config.toml
n_layer = 8
d_model = 640
n_head = 5
n_kv_head = 1
head_dim = 128
d_mlp = 1728
vocab_size = 50257
activation = "swiglu"
norm = "rmsnorm"
norm_place = "pre"
norm_eps = 1e-06
positions = "rope"
rope_base = 10000.0
rope_fraction = 1.0
qk_norm = false
attn_scale = 0.0884
bias = "qkv"
tie_embeddings = false
parallel_block = false
init = "normal"
init_std_qkv = 0.0179
init_std_o = 0.0
init_std_up = 0.0179
init_std_down = 0.0
optimizer = "muon_variant"
lr = 0.0103
lr_mult_o = 4.0
lr_mult_down = 1.5
beta1 = 0.95
lr_head = 0.00712
grad_clip = 2.0
warmup_steps = 200
schedule = "wsd"
decay_fraction = 0.682
decay_shape = "linear"
final_lr_fraction = 0.0
batch_tokens = [65536, 131072, 196608]
seq_len = 1024
doc_mask = true
z_loss = 0.0001
train_tokens = 930700000
steps = 7390
dataset = "wikipedia_en"
Each number is 128 + 24 x the weight over its row's rms, rounded and kept within 0 to 255. Layers, rows and columns count from 0. Numbers have three digits each. The size before them is the row's rms in percent of the matrix's.

# layer 4 attention output, 640x640, rms 0.496, rows 457-497, columns 320-479
107:145130097091137161162102152133125129121128163135120145125139122142134089107127068081089126084102088077121126128084093141099141147182151184137105128169132130087154132096142157098138123108110090118089116101114135136146153132081121147126126128111115140120117142089160146093127094117083125083077136121087111100129094126078181119139134199103082113095176152139140150140182092136102117087108124143144127118099114104165138141144130126094083102086176149146125142139137108135140142136133164
095:116107130123106110121126102187068112101143137097166149147136112128117157114098113119144141119104102164147127091101152118126138163158094127132073101139159105105112116131154108165143156147135158084113107125119084108055103177173139121150115142088154167184127132115130096133120149104117116130165120084170173133121175121083119161170106126133102088140152124113080096156136149138094104094147107145122120133117100160110118131123116121110185090125097158135115119140126153143156136169135151
098:134103109137141159093148104099133129123140143116095084171120131124103109137132116138169131091129116175145130128182070116088147147160164109132150128114128122131157105150110083135108167138130132137126086107080125122158147054160138093127117210139124179113149099164091146131145102130172114111118148121156140156125236112131121169074115121145135129127118137120103118124100125106152126122164126122107098111111086138115096143175121055134106160139110145146149119125116159078152115098152111
101:136106104107152115100099103096145161120154121140149129115137142160156145124127139148174161155118141132098147094109092129162117150141088138129108139118138167148092133145119124122141083100114122135096191129109128135129127169154130118084118186138135090182136073156106125144114130127156137117118172083129126082124151145132154103112138114144140129138139140154132130144147114087058131134120080107157170148193087123188129093110120111130114138104176126147151081135144133117152099037146151
089:113062110133183117132106149145116146090143096135103142156109128096150134112112073138142132112145101121117120098182136069132137180129119136162152117120157144142127125109159140108138103165147151110106119180133136100140138088144088097144160145125145133124119105133165115103102128126139120095145072109156140149103135123092135164150128125142132136103140156135142116141150090108080127127139133142116167161157070101135120145168160133182146196040113125171143089119132154142137137115163162
100:087096141137142085152150092116117119126126134082135135129128114156125122120083158150084136113091148132180082143088094112147150146132149102096123176132157159118148140067130121066112128105099138114128098136100147128134141168135091157167083159101127115138153147160119151145120131159087147104138131091098136118145128129176088079115094119118131170148081142131127132168153116081106110128064138136182131122099129143156142113152186107136146113147146172115128156158134134132163096152148102
087:153122115102133093085141092093177173100130055115125116115129150203139085130134134175142127125085120130101156134170096159103120111133112152167071101152104112129162167071130085117138142164141125119133132059147136155132097160140106068127114099143117135137132116110107136119114131088140127109127079142080108105084124134151117095087129112102119151163141087112160118086135093131137117137143134158116151151181131134170141128101104125155155144150127126106100186170079151144065151090123127
101:104085102128099142133143104134113112146130109123128056112110145161106139119152131136154155105143100101142142172127118145114111140147135115190172174113188136109103157119167156158156160151132125148117073148154150154174048133110119125137163116124168108115092141102190172121074130090114113112164110124140105132125121131149114130137122124105122136141166121177145149103131146076143111140131145112127084094109126154076164105124146114131118117133139110092128136137183064147107125148117095
093:143133054110157079138104140125154109114163080118135138144123117131174097140154115187163116105154150131084119154110145128169131125107093090085132172144107167137130130108170105112175150152125060138117208108112156130104187139103095078100114105168105151128122172122125132143187155105130128141134136147118120142125092124141128136166122112115141120141093148130107126155140175146120091155152159174119110154101164115153142140132110100164133109103078125104159137131135142126147127155128140
091:114183115103072136111125132094125137123110130117154146103117099123154139090138179119164149086135139140095085136127093110064084128108118147112129140079165117113153131124125174126141131122133134104094082139103156107096060160093116109140150133134132195128153127125142133135152090093129139116136090172181105171121134138128144072167088104177135097172150099126130146142087172104172115158162107130097119151103115084103116112135126115116088135115098116138192062143129116106146124094165135
090:072115130146164115150111125082133152158060080150137118139123182106165141196129144106110093124127160106126111127121105129139112117130144106146128142139148106112088140150144111136182083128164122095130085116108129181140131161142104133125117134123107122074118118152177127139098114138121121112117164101156084148158115065172116127103117106141103176161129103147129140144112145156156104117087151119136099135099070154123159128098058165100136123141150083119178102102143119118130109139161125
100:138088144114182101114101177115162137145136149136106132146153160153098188153117131146138141125118186125161115147134149160129107141115157122108118132082124064173140182106115136170094120118128134115131157148122119154112095133145140100124126186162126109119114100117096146141087147139143123183126113128070150139119147158091106111102149114137171192096121138113130110124076138191119120157132122152110148118135127156112142149138164146089134127119115110103125118102117132174112144115173088
093:140134099172109110114150129141145103107153177125145162140098117143109112119082110163130128116119129117092160133112143148096119114122114143117146123130181184115151137149100153114128116125151130146148157140132130139166104122116116140137137130151106124157168163116120122107141161114186134127161091121140123142131110126115133145139110112111138099181119125121117134115113169132129091125118100124142075148074099069134136167119122171104086115097117121059107158112082156153120124143172136
098:156129124115187100111169139114129152094192151084154116130141182113141151153118109118142139112184121100076143091137140137126129103136117072154163064129133143155161132107159114144141107153082126128130137129130136122117098127147141150065155121122100162117131126122120154157074144131131194134157110149093171138133102138148139138086090187126145165101113110138086130113122119135118130139143120093109164124101155112128121166133160098111100132147102090091120113167139135114122102151125080
099:135096167108112141146136136072117135143128098143136154174121096076123121097143163155140154138093148123162119159159096105113175072187109111139130117110133110166099155152130095113055122100127129109106096156147126174140096172163156075100165078091176121098144083180122151158154153124104186183121142146152122074114154114127100145113169124151196120119109100083111123123168131160132114128119105123095174129158092130165134134126125120186071113141121133138128136109151139131128090121120138
096:131103136152123120158149186181121104124114142120152126183127101174120127155145099145139117157147129079079144140092166150099134145100115149121126121146100113116147150121113124122108109103147106154155133151123108120090108108115122143147095120143131146110123131161168131145110117125135141111138129147123085126164107129192098149153194122163125096146122109089116124112134082124133151120130131118112104141115123142166122077150124166167120172171151109104070152109093153126146151121104155
105:103134112073143162146130107133118113097158125119101116074110115129126125124160145115110166086137115115155121140132107141128125140135107160153136133159145098134161123160080127133121174131142114176137159169182131107146124090139136167103186121113115179142103118105148175117072132105153114127112117130145176150178100138096138086141142150160102130154104121086131142142088134166202180116120160174143148148108131132125070172107132130084153139125104159109143124108080172124175142123148100
095:107123092141048160108093100112165175140145138122146120116109144103121120097101128134154126123164082137105075145099102106136131151174106141133130118118129150154147100067061124135149119127117130095083150131094126157146104133130099135098115163157100156150100144147128096141110140107113146112168168126167124081154124119172146053138099119106163088119108158111148105135179096128145156112140129135145133084090092141168135096121119103144110113129143097130132123123133107140100109110128131
094:134121107141143129142111087090148096088118081145123153077140149097141113100144130119148120153124134139156140140101127111109127120138121121109169158114139133149101115163121131114163140109112154149125178087125127147133123143124129176102139136106172119150131127145089171164113155143094103092112094134089144148124091110112134135155118117174088143155108176119142095170149104096168159153145136116114121111155119091091146160150127103117090126125117106171160127123140123107116131095083129
091:133123177115106120159107121113149128190168131119136135145146113103104123162131110160145176151148094103100131184097126120112111083118126115180108100101107098117119139101092148129139141105113117091145151125136152153146149170122125142145129134156142126092114116144115183090066124173141112142126147100126127099141107061168120160163119138152143091101098137155112129088131136098089131164212098105135174128172108053120121138161135110131101141143127114107148144122140078147096179099096104
092:126090147167152133099127151073153122117135103110093166125146100111126134097127112105155132169146105137082103154095131132137106145129138131103104118143107168159127097155125117107097124132148165135109130158119119128118135123095137113161163108133194092118116127130144115110108121101111169152122116114104084088137090111122122141139109103121127137108153157153118082142116101138161155161114083106184127147126093147129167155133143128125121127073104126164124124098160103115106147132143121
108:173161152113132092135153135153172117128139143123168111163080090130129187144117079131127122132137151149089095160098097140109115087122121120122098120141128125176126192068102134113073128121158147111095136135176183155085161070142146092134102123085112137099155085106112126132153112116155223114093146132109123150170122108133169138094188102094162123078134078098102113139135086113082108098109141182132113145106112087108129145190137139088180124133085109136134140109139135153132173139114107
096:115172105152122112139133120145112130112179144095103123118149126147143088142173092139123139145141144134112084080157145154105134157149120162139140137089154150141144141123093103138127121126145119137135179107108114132149140158128159178147119148159144114106110081091078144138195120095107143129073127146089129108123109132092157185106103116128143121138126152091140140134108146125123115119193137090172083155125120124162132093108140121133154110102127081125090090160067119113135113104126119
099:154133140135115097117142129107125132166121148165095156102141154074140069149156146152133091159110127072123162096156117142130117101148118118133106116132113127095130154147105151132151144134132143148132147133108155086177131173134086120163113142162133138113129123128093136155174090138138128139107162144115166129108101143121164153134156116095070137125150149161126158114103140116119131142082150076130129063165156104178110125156129101128122147136148124111160123177115094110138105143121105
098:141170142103147113132143102114195142117145158102139115145126152105085135136132116155107134120163114117121137093172129133176126098124150118121167138138140121139130152116115097126170100098193136061124069129199137134120151143109108103205072092099140140159114169074126130147143105110171090153104149152143151134102144131134151136121109133165157143111104108122126099095121117151099148090118089081162155105099145111143089131190153101156132155134157125122119169192115161125143114105135071
102:145141120122093167113114090156124164155131134137152143139148129090086152134110142144147120147110136110110123148135167098145105153102092066152121106135097137119121134165155135125167109145131149127087135191125115147169110150146191112137148161126047095146120120140129116124132110105126116126149104128132118118156134061075148103143134103144164166122123127158150087200138162096100144142080120075131140148097138127095127127105157136133155138121063114074104145112136127080113149062129081
099:096113114113087087145154140151106113110094121161085136117131127145171102115153103107150128087086144121130093103114147096106155126164129174129133147085140124126135145128112160097136153138113119113103123160109140116108117087149137108137046130137179114144124103141154128133164128103138168108070150097126123114108130140129160114152168138146143143109111121165145147116113138103079153145146131119136101145150094112129103135105117133151086156124155144151152144140069102130109157114104165
097:104150160135127115147160120119115140078072143123147154149158115110141151137136119108081125106167119131144141103085108087134092126147132151124118123148131136142169095121103115173129081129127152112136126104136129101129114134120175152111138132131178148146133161113128120135127095114161100135138170205117145116080134141067124114120112129142105103140137126095141141136116126128162117102130151135158136161112127154119094124121158142089107121161116136158129138132116124086151138124169021
097:155097148114151141114098142139136112163121122131162120173112122106145128126152099127132106117131140137147099121140099120123139156099139124117139110114125138105146059094091114131122151155142144128105119178092106115138100118108168147150157107115124151115153111090128137078157170116154116192155122150089100149113170112108118140150110163158124148116138126147124123160130102171114137145109110119095141080167160151110098162138133085141051161134197120107145086119159077133116060131131108
103:116124087127133090149142144087111095087157148161141148100111115142144158125166101111103150127142139135119134113118102099115163077121095168135153138138161128112175128109167134104128156162131098109149113138135161159126100118148138122070145066145148116136120160110161121128128096135098146163137138115064130114099164144142132167150107150072141153141125128080131161122118112035078069119110120136160131194156144092144147125114126111093142116106162094149090153127125127141142132139097116
105:102069133085110104111172140116113146116108102105145115097112148105131114162128146146120100125090127141142140121130099087148103082083123130069129145148144129176141098167140133067177080132091145138124157138131160145134087162146123129133113147109112099141102136168115107136138093163138140100103161117151097165139159120154081112175142135142152126094107137104148171130144139094137150155133122168119132095134143133186107152127166113118117102129119117107094100105086122162174148123089156
101:124159116142165116165165129112234116102157118132085117128139187148114166163113137137111105110123150145164113100138089161095163156136100162133164155123146111158133106095136149168159104098167159110180142143150121143163132104156105124128115112072131129131093105084132131151116107131114107108110110138155110121125165123156103149140132156154168111145114140170137189127139095091125132098127111161139124080106105098171129119094161126158150117170114171080156170124136119142144165127089152
101:171114128075128106115162148087112148137121112128090168157127109126097135125104132133160115146108123137162137129131124140156083157125132119133157139113117125127152193136114084140128095121150118101159141130136136184112164134174131142103112121106104124143126150076149134138067176130130089108107101141103096148133105150141130146128202105138124144140161171138166132138074143156143124114153137132136119151103095131125155122152145154103129158127078153127133129133098133095116115153141141
100:117106118033141126153099116120121116174111145151132135096103132084107122098141129160113154117134130130113133126129119137097122131144151131104129150120144159152160158103150085102073134116159100141163126114113117120138102135192112148127118157168135161180163128179127118088169148136123144121121130101146152124095101114065120133159152125109164149108101108164119113093137149134152146138137156112132158086137113145142117117127117113133109156100113140147120121111098096118113145094134106
097:132122103141134149121106109092096103160164126114113160078155147088137099169103145151132125142128082119104172161054111126145095092103127100108124120105117110129115162089148153119181152120104111154122113103123163078079121127140100154091128097150146119147147122143078140174160180122097111152146131148122096172127131083124154064105102155128136137072098153176172109150146060147108132107137197098163099127113108138135121114094135136133140103180160112128146099156091132124128170101120126
098:135150131159078142113100066100078120156157135145161139129083106106135112150124138142114091091113123140165097117124103144130112118138096104139123100137115098138094158136136143142202094147166149085183098159154133153148114149131102139115159144114184173109148127139137149175127104148144152121184113148129077120160111141136132099136100141104140176141167112173111147119138090131075104102137142109152113114133145099129118168130161090128114078158152111089118110166122140155130184122156140
098:175128122119112120144121136190109182120125131121119150121117117091114134142187151111123181154117086103154126095081092137136152173150128085141153150113158140116145116146162163103107092121120166089087115142107122145111151169125170121111167093152148126121167104087106111151151132138183170154133139154177163145123186101143139130135187095193119115131114148100143123178136154110172092117119075158187094118095085110116146131086153158128109155114104129144171112114137141148155115087128075
095:072122133116184093166120123113163143161150100138158120124112149087113153132129104128097101128124130189144124126131076076119116121137137168132134091120112149148138098109134110080136171128166153119135110129112122171134126151067114135156122136107106105138123105067100148100119124117122112133111137116138176135135109169123118162168132122144097137139164161145134163116092155121105179105109146107160124107139105140110109141123104127130145155148098160113170156136123118155151144152108155
114:160106133105131134138135165079114138112128149049075116080138105131166152129131104148130119125122102162116089114137104110121137151147137138146110121086150124147089111116123132149127116148121126166116100129134093171154095113129125123107126102122148079086086185145144165108124132154112135121149158108138156144116142126137116165092157120120172167129122140056102080182118167128109143159106126117133123113106128068104119120078121149142132114155120141130134136123149101138222121157144112
103:088140131124164158125158124132121092115125113133179077095132104145150086161097114167134145155168107155089112134127155111128110097067136151155078152117069100102122139146130157143176130158170071118094134109166091102137108147130114096127143175132110145119126143119102126105138162133163123103093157075142128122158107090167134086162114110143133156207106165130142108130140115126133136099139137116170151137142156132074085107100115117114157108128103089164126121158119169141155098104114127
099:129100041128098105157109134143101082164119109099126132110133158121107163097135117111127155133155181119130116100148111125165130128085097136137131120085176105128109122112138119121151156127105152119110156163140102101166107168116117116089141092104108099163167135107195142080115144148132091116139077159130151125173155091116142102109142111110134145121118092124123089076080153131065121105148128164180117151145147090148101164159095138154081159083110072132123123123084166105155186109147109